Part of a small language model's weights.
Size: 12 layers, width 768, 6 heads of 128, MLP 3072 tanh GELU, vocabulary 32000, 110M parameters.
Training: 997M tokens, 8226 steps.
Each number is 128 + 24 x the weight over its row's rms, rounded and kept within 0 to 255. Layers, rows and columns count from 0. The size above them is the row's rms in percent of the matrix's.

# layer 8 MLP up, 3072x768, rms 0.0327, rows 637-645, columns 0-191
size [ 91 113  93  94  97 115  97  86 100]
[[ 58 130 110 148 137 108 113 129 126  89 114  66 104 109 114 131  93 157 130 144 141 190 136 107 149 142 141 102 122 148 162  99 130 129 113  95 120  99 139 141 165 156 137 135 113 161 158 136 112 139 126 101 111 168  92 134 148 109 120 112 129 117 143 133 137 138 121 144 129 163 126 116  65 136 134  92 148  90 138 153  81 139 142 160 109  82 123 115 123  52 110 147 101  91  96 134  94 127 113 120  98 125 113 146 161 161  94 158 135 141 159 136 102 105 172 127 163 151 176 174 121 141 133 156 142 153  86 141 112 158 146 124 138 140 159 117 161 119  91 119 134 139 143 144 154 121 116 157 118 143 138 115 100 129 124 112 137 118 162 156 135 106 138 113 170 116 146 151 162 133 129  86 103  96 138 157 156 133 123 123 153 113 149 193 130 103  90 178 129 118 135 118]
 [ 91 109 126 113 131 108  97 127 115 126 132 144 147 113 119  92 117 128 150 124 150 162 104 121 152 139  82 111 170 157  83 144 141 145 148  86  70 147  94 123 137 109 122 133 106 150 117 131  94 153 134 128 101 146 158 150 117 161  78 100 138 128 121 130 152 125 157 127 101 144 171 134 146 138 121  97 146 121 118 119 144  82 118 105 129 152 107 114 136 102 161 147 149 122 176 133 104 178 107 107 154 153 108 102 120 155 135 145 177 115 149  82 127  98 151 117 150 154 139 100 139 131 151  84 117 136 107 149 155 134 139 114 154 133 147 117 165  60 135 114 142 132 108 158 148 141 151 127 131 109 138 201 190 143  95 134 115 154 138 133 154 116 142 146 137 121 142 118 151 133 111 104 115 118 119 140 121 149 133 145 152 134 116 116 183 123 104 166 141 114 120 122]
 [140  89 111 131 136 121 115 152 135 111 128  81 164 126 117 145 119 155 116 127 106 135 156 170 156 166 181 142  99 160 127  89 126 123  75  87  91 104 134 134 128 129 122 117 112 104 121 203 123 118 134 136  92 116 122 128 137 154 120 102 106 147 121 161 147 137  67 170 154 132 173 150 164 173 113 122 189  87 112 153 120 149 148 171 118 104  60 115 124 122 167 133 117 135 123 167 119 153 126 145  85 174 121 162  73 129 156 154 131 145 131 151 109 130 140 166 118 153 118  80 124 112 126 108 120 139 168 137 106  97 139 153 130 158 132 145 139 154 180 124  99 152 121 124 138 113 140 152 143 192  85 167 125  98 129 117  85 121  87 110  93 125  97 144 104 112 132 117 144 137 105 106 115 131 151 118  92 154 119 134 128 153 102 106 129 119 112 142  75 105 113 120]
 [136 157 109 128  98 108 130  90 119 115 164 104 141 133 126 127 137  93 168 133 158 132  83 155 101 145 152  60 139 159 114 172 124 151 151 149  89 134 103 132 146 123 107 116 100 181 152 111 109 146  99 144 150 141 139  98 111  98  77 128 170 156 140 139 155 122 145 140  94 164 149  96 100 134 128 143 109  75  66 138 127 120  93 143 142 135  70 164 114 117 105  65 134 144 132 150 146 124 113  93 123 114  99 129 107 154 145 121 144 110 129 149 119 150 121 136 122 118 144  90  96 140  94 131 128 125 127 102 116 118 131 158 109 128 165 117 139 127 121 104 151 108 117 159 137 127 102 143 118 122 118 131 189 124 137 124 159 161 148 133 116 154 105 121 127 127  51 134 149 145 116 141 128 124 115 128 149 116 142 153 145 131 175 111 131 126 121 133 121 122 146 102]
 [ 69 134 105 155 154  98 125 158 139 119 160  93 136 115 100 130 148 102 129 174  90  69 129 116  89 141 131 150 150 168  64 142 136 135 123 142 114 138 134 157 141 133 135 169 132 105 131 122 118 125 119  95 140  86 152 128 149 173 102 138 166 135 162 120 133 155 123 109 147 162 163 137 117 133 105 121 128 130  66 106 167 169 166 149 161 130 150 152  94 127 146 101 135 131 123 136 136 132 167 144 120 127 169 136  94 132 134 130 133 131  89 144 144 154  75 109 137  71 107 111 119 122  93 139 156 140 101 122 168 110 151 128 139  95 160 147 117 139 149 121 136  74  94 103 161 131 117  77 145 120 120 123 148 124 137 144 149 124 133  94 114  99 127 119 124 147 114 123 138 146 108  78 124  84 117 153 136 149 147 118  99 143 145 153 142 111 107 114 143 138 125 160]
 [120 115 109 112 159 115 115 156 133 160 116 134 154 100 144 131 120 162 125 143 125  88 185 153 107 111 155 114 122 154  85 140 162 163 121 145 121 135 186 143 137 131 123 117 146 157 154 162 119 136 159 134  99 129 146  63 142 115  95  94 137 109  92 117 126 117 131 137 191 137 129 154 101 100  86 142  86 109 126 169 145 126 151 127 117 149 139  77 131 121 104 118 118  94 100 170 143 134 162 126  68 164 123 128 150 137 130 103 107 146 130 153 122 102 174 118 124 117 169  96 128 132 144 121 153 168  92 142 105 169 148 137 134 124 188 117 116 122 166 146 108 152 101 144 127 147 148 136 119 136 159  98 137 108  70  75 127 149 147 100  83 108 115 158 121 157  80  87 153  99 119 103 122 109 141 150 122 141 107 123  97 112  84 124 131 148 161 181 168 117 130 153]
 [136 156 148  69 129 126 110 155 158 148 178 120 137 129 144 124  81 118 127 100 104 131 133 116 129 131 125 153 118 110 136  95 147 159 189 159 102 125 107 111 165 152 115 127 156  84 120 135 152 134 154 105 135 110 131 158 113 146  95 139 134  88 127 125 153 121 148 150 129 109 135 129 183 173 109 108 169 146 115 126 109 127 128 109 158 112 110 161 136 152 123 135 122 166 153 159 112 130  98 126 122 114 148 134 142 150 150 122 146 150 144 154 160 120 123 145 134 141 145 110 111  94 113 113 148 206 109  93 118 147 149 111 129 133 155 152 133 132 145 111 169 152 174 123 140 116 118 102 124 114 169 167 134 114 138 143 121  96 146 125 101  94 119 170 118 148 127 149 119 148 147  57 105 143 113 118  90 103 206 102 123 122 172 115 171 103 137 149  85 157  85 128]
 [129  80 131 136 109 137 120 148  82 145 137  89 105 130  84 132 100 183 136 120 152 105  93 142 149 167 150  96 115 131 149 120 160 153 114 147 113 141 124 110 121 172 127 152 127 164 142 106 155 142 104 141 121 156 111 149 133 102 131 133 106  89 104 122 119 146 109 105 144 148 158 101  62 131 153 120 135 104 137 128 147 144 150 128 108 172 100 114 165 133 163 158 132 171  76 141 150 147 160 130 123 159 127 142 154 162 179 103 127 114 100 144 136 150  96 100 125 118 135 131 123 152 134  68 162 131 112 120 121 146 163 137 129 155 108 112 113 154 108 130 137 100  98  76 163 149  71 148 151 101 126 199 173 144 171  89 140 118 150  98 122 142 143 135 125 125 104 118 132 135 104 132 117  91 124 148 144 128 117 170 157 153  94 159 201 108 123 144 137 103 155 129]
 [167 117 132 159 141 111 106 110  99  91 133 149 113 130 135 116 111 125  75 127 136 129 130 109 179 161 101 140 116 129 149  93 166 142 129  99 114 117 140 125 136 126 157 172 140 131 123 108 123 136 120 160  91 173 136 129  97 126 122  44 101 139 108 147 158 121 129 136 119  76 127 109  28 135 115 116 110 150 121  94 111 137 107 135 139 132  74 129 161 113 155 102 139 135 136 126  97 132 123 118 114 128 142 176 113 138 118 140 134 133 156  82 175 128 119 118 136 125 106 126 120 102 124 128 130 135 129 126 109 149 138  97 156 150 129 117 161 127 161 152 126 143 159  92 124 153  93 150 121 141 144 133 106 153 162 101 139 132 137  90 143 178 163 130 142 141 138 135 150 166 107 132 103 130 138  95 137 149 123 163  98 139 125 102 140 148 168 121 108 154 108 117]]
# layer 8 MLP down (transposed), 3072x768, rms 0.0327, rows 637-644, columns 0-191
size [ 95 116  95  94 103 115 108  89]
[[181 113 139 144 103 135  88  89  87 188 136 146 149 116 128 107 112  80 157 186 111 132 131 108 109 149  83 121 124 133  97  90 127 101 115  94  91 115 142 118 126 137 148 131 138 130 141 122 138 123 138 143 110 137 153 141 139 143 178 105 140 134 150 128 115 168 175 152 119 136  85 134  82 160 157 150  61 122 149 155 123 126 100 125 124 109 159 157 106 116 113 117 102 138 120 140 140 116 118 166 115 146 156 114 135 146 120 151 148 153 156 158 139 113 150 125 209 107  86 139 137 135  85 187 122  87 129 164 126 143 121  97 131 111 140 120 127 139 128 152 117 122  93  94 133 122 118  89 170  99 133 118 136 113 116 126  94 142 135 103 149 121 181 145 147 144 176 174 149 161 135 116  87 155 120 136 157 158 134 110 104 129 144 143 138 137 144 115 139  84 135 169]
 [160 168 152 127 173 136 136  70  76 127 113 134 144 104 132 101 132 118  91 138 122 112 116 147 117 175 158 106  92 124  87 151 137 126 146 137 121 157 133 153  93 146 109 132 149 126 122 177 145 170 183 134 149 155 113 148 120 147 153 115 103 123  92  99 149 126 134 152 187 124 152  96 166  93 123 129 160 126 107 131 114 133 137 121 167 109  96 130 119 111 172 113 121 103 159 101 182 123 129  91 121 123 151 151  89 156 125 123 109  85 138 129 100 185 130 133 152 118 123 150 157 123 140 105  99 135 129 141 114 111 133 118 119 129 121 113 128 146 114 109 124  99  99 124 126 113 138 127 108 148 111  91 113 108  94 128 117 138 140 121 125 136  96 101 125  88 118 104 142 155 143  96 157 156 131 135 132 119 130 115 133 144 155  75 145 120 149 128 177 132 100 127]
 [107  87 123 122 165 145  92 117 140 118 124 105 182 128 135 119 113 146  95 142 113 136 159 142 147 152 136 145 180 104 105 141  88 177 118 132 124  97  92 146 112 122 159 169 126 120 120 141 144 147 131 105 152 101 151 121 101 147 142 165 161 165 139 110 130 161 168 147 100 117  81  71 119 141 155 137  64 150 103 118 156 124 106  87 120 137 122 134 147 152 113 114 130 128 148 125 101 160 105 124 103  42 107 149 172 115 116 128 114  98 166 144 130 149 143  99 154 152  74 136 140 138 128 116 154 149 170 150 129 153 113 143 116 129 146 139 114 124  90 150 136 158 145 122 143 106 120 124 129 106 137 121 141 127 136  91 124 146 169 125 115 137 159 143 104 133 115  89  91 151 114 116  74 125  95 118 133  90 158 136 120 142 145 136 131 145 118 128 141 125 167 127]
 [138 166 162 115 136 123 122 149 117 122 136 135 160 132  90 131 129 128 116 115 100 148  85  99 149 102 125 103 134 106 132  78  98 140 149  95  69 102 152  87 129 137 141  93 105  91 106 138 104 157 121 147 141 142  73 123  87 142 164 104 146 113 135 145 165 117 113  99  99 149  91 134 138 127  80 115 118 135 119 132 166 118 159  95 149 134 148 135 119 150 120 124 134 120 121 151 167 144 109 143 113  97  94 126 140 138 114 115 130 118 109  97 163 116 170 146 189 157  98 125 139 141 104 140 122 112 158 124 155 136 123 120 136 135 147 124 131 130 132 115 115 145 130  96 130  92 126 118 136 145 105  98 117 132 100  85 141 110 128  47 148 122 118 117  89 130 136 138 142 117 138 168 135 125 151 142 121 150 134 100 135 110 111 157 121  96 134 124 135 155 116 139]
 [117 142 118 145 159 125 115 124 145 146 122 148 134 123 143 119 174 124 107 149 137 119 164 161 145 131 126 104 151 127 142 162 130 133 148 144 153 136  95  98 105 150 155 115  96 142 152 123 136 105 142 154 123  95  91 143 126 140 108 148 114 116 167 116 109 152 106 118 162  98 111 121 128 146  96 164 158 136  88 115 136 140 142  98 118 144  96 124 117 170  91 151 151 128 108 148 141 123 126 148 104 111 104 118 175 126 162 108 103 113  98 102 102  59 121 180 177 109  96 128  78 124 118 140 160  80 108 129 120  71 139 166 102  94 132  83 121 127 128 128 134 101 122 135 148 156 120 117 132  97 124 115 123  98 159 105 123  93  91 118 120 116 141 128 102 129 178 122 124 111  97 124  83 142 123 118 100  76 137 124 103 106 116  83 120 161 145 155 105  95 154 134]
 [ 82 154 165 127 131 119 162 118 117 163 115 103 114  92  77 152 133 134 121  69  93 145  88 102 128  99 163 122 138 169 133 175 143 131  83 172 195 132 133 139 116  78 132 125 149 177 120 129 126 115 133  82 123 152  83 142 163 119 102 123 131 146 136 107  85 112 146 139 102 165 152 127  85  96 130 149 115 121 139  96 107 155 126 120  92 170 165 123 115 153 129 143 151 153 113 123 130 145 129 111 118 106 113 129 163 109 176 134 145 137 137 129 149 131 144 109 135  99 141 107 145  95 127 100 143 138 123 127 125 136  97 123 141 155 145 143 149 160 120 125 180 136 138 128 135 167  97 129 111 115 131 115 116 100 124 140 102 108 145 148 128 140 142 141  82 146 126 148 155 137 125 152 161 136  94 158 158 148 123  73 139 200 119 154 118 112  93  85 156  83 140  91]
 [154 151 128  93 118 114 103 144 139 165 119 154 147  97  86 138 121 155 169 116 113 134 125 131 122 134 150 148 156 116 154 107 180 138 101 124  84 141 115 154 129  88 157 103 143 127 147 118 147 151 115 177 107 122 141 120 161 111 143 109 130 100 151 118 112 138 105 120 114 130 126 117 139  61 177 127 127 148 145 125 109 116  95 154 104 136 127 139 165 120 149 105 110 119  64  94 152 142 127 150 130 140 142 136 150 157  84 127 155  96 157  86 145 110 139 142 193 111 124  91 115 197 107 147 111  97 102 107 100 140 123 114 152  78 165 138 116  92 126 159 121 118 114  59 172 166 118 113 154 142 140 122  86  69 150 109 106 142  93  89 135  66  95 141 163 146  89 154 147 128 164 162  46  89 148 108  96 140 124 121 106 160 112 160 120 142 153 140 154  98 156 120]
 [114 159 114 171 166 121 125 111 142 158 145  94 125 132 163 111 149 110 130 143 131 119 124  95 108 142 120 152 113  84 119 110 163 125  83 149  68 105 126 150 141 119  77 178 139 134 124 129  95 114 165 136 115 129 109  97  96  94 161 123 107 162 152 150 145 158 137 116 161 129 169 134 179 140 142 154 131 126 158 119 142 133 123 124 136 102 146 109 144 112 143  88 105 129 107 133 104 157 132 128  98 137 138 100 134 101 112 112  83 116 117 129 154  83 151 155 168 141 128 133 149 143  93 144 120 149 154 128 129 134 126  66 163  90 134 111 160 120 124 167 137 120 156 141 147 159 134 138 127 145 123 116 150 149 107 165 138  86 112 162 140 115 139 109 156 116 134  78 133 160 201  84  94 119  80  81 133 115 139  93  79 125 138 121 123 177 139 121 125  80  74 174]]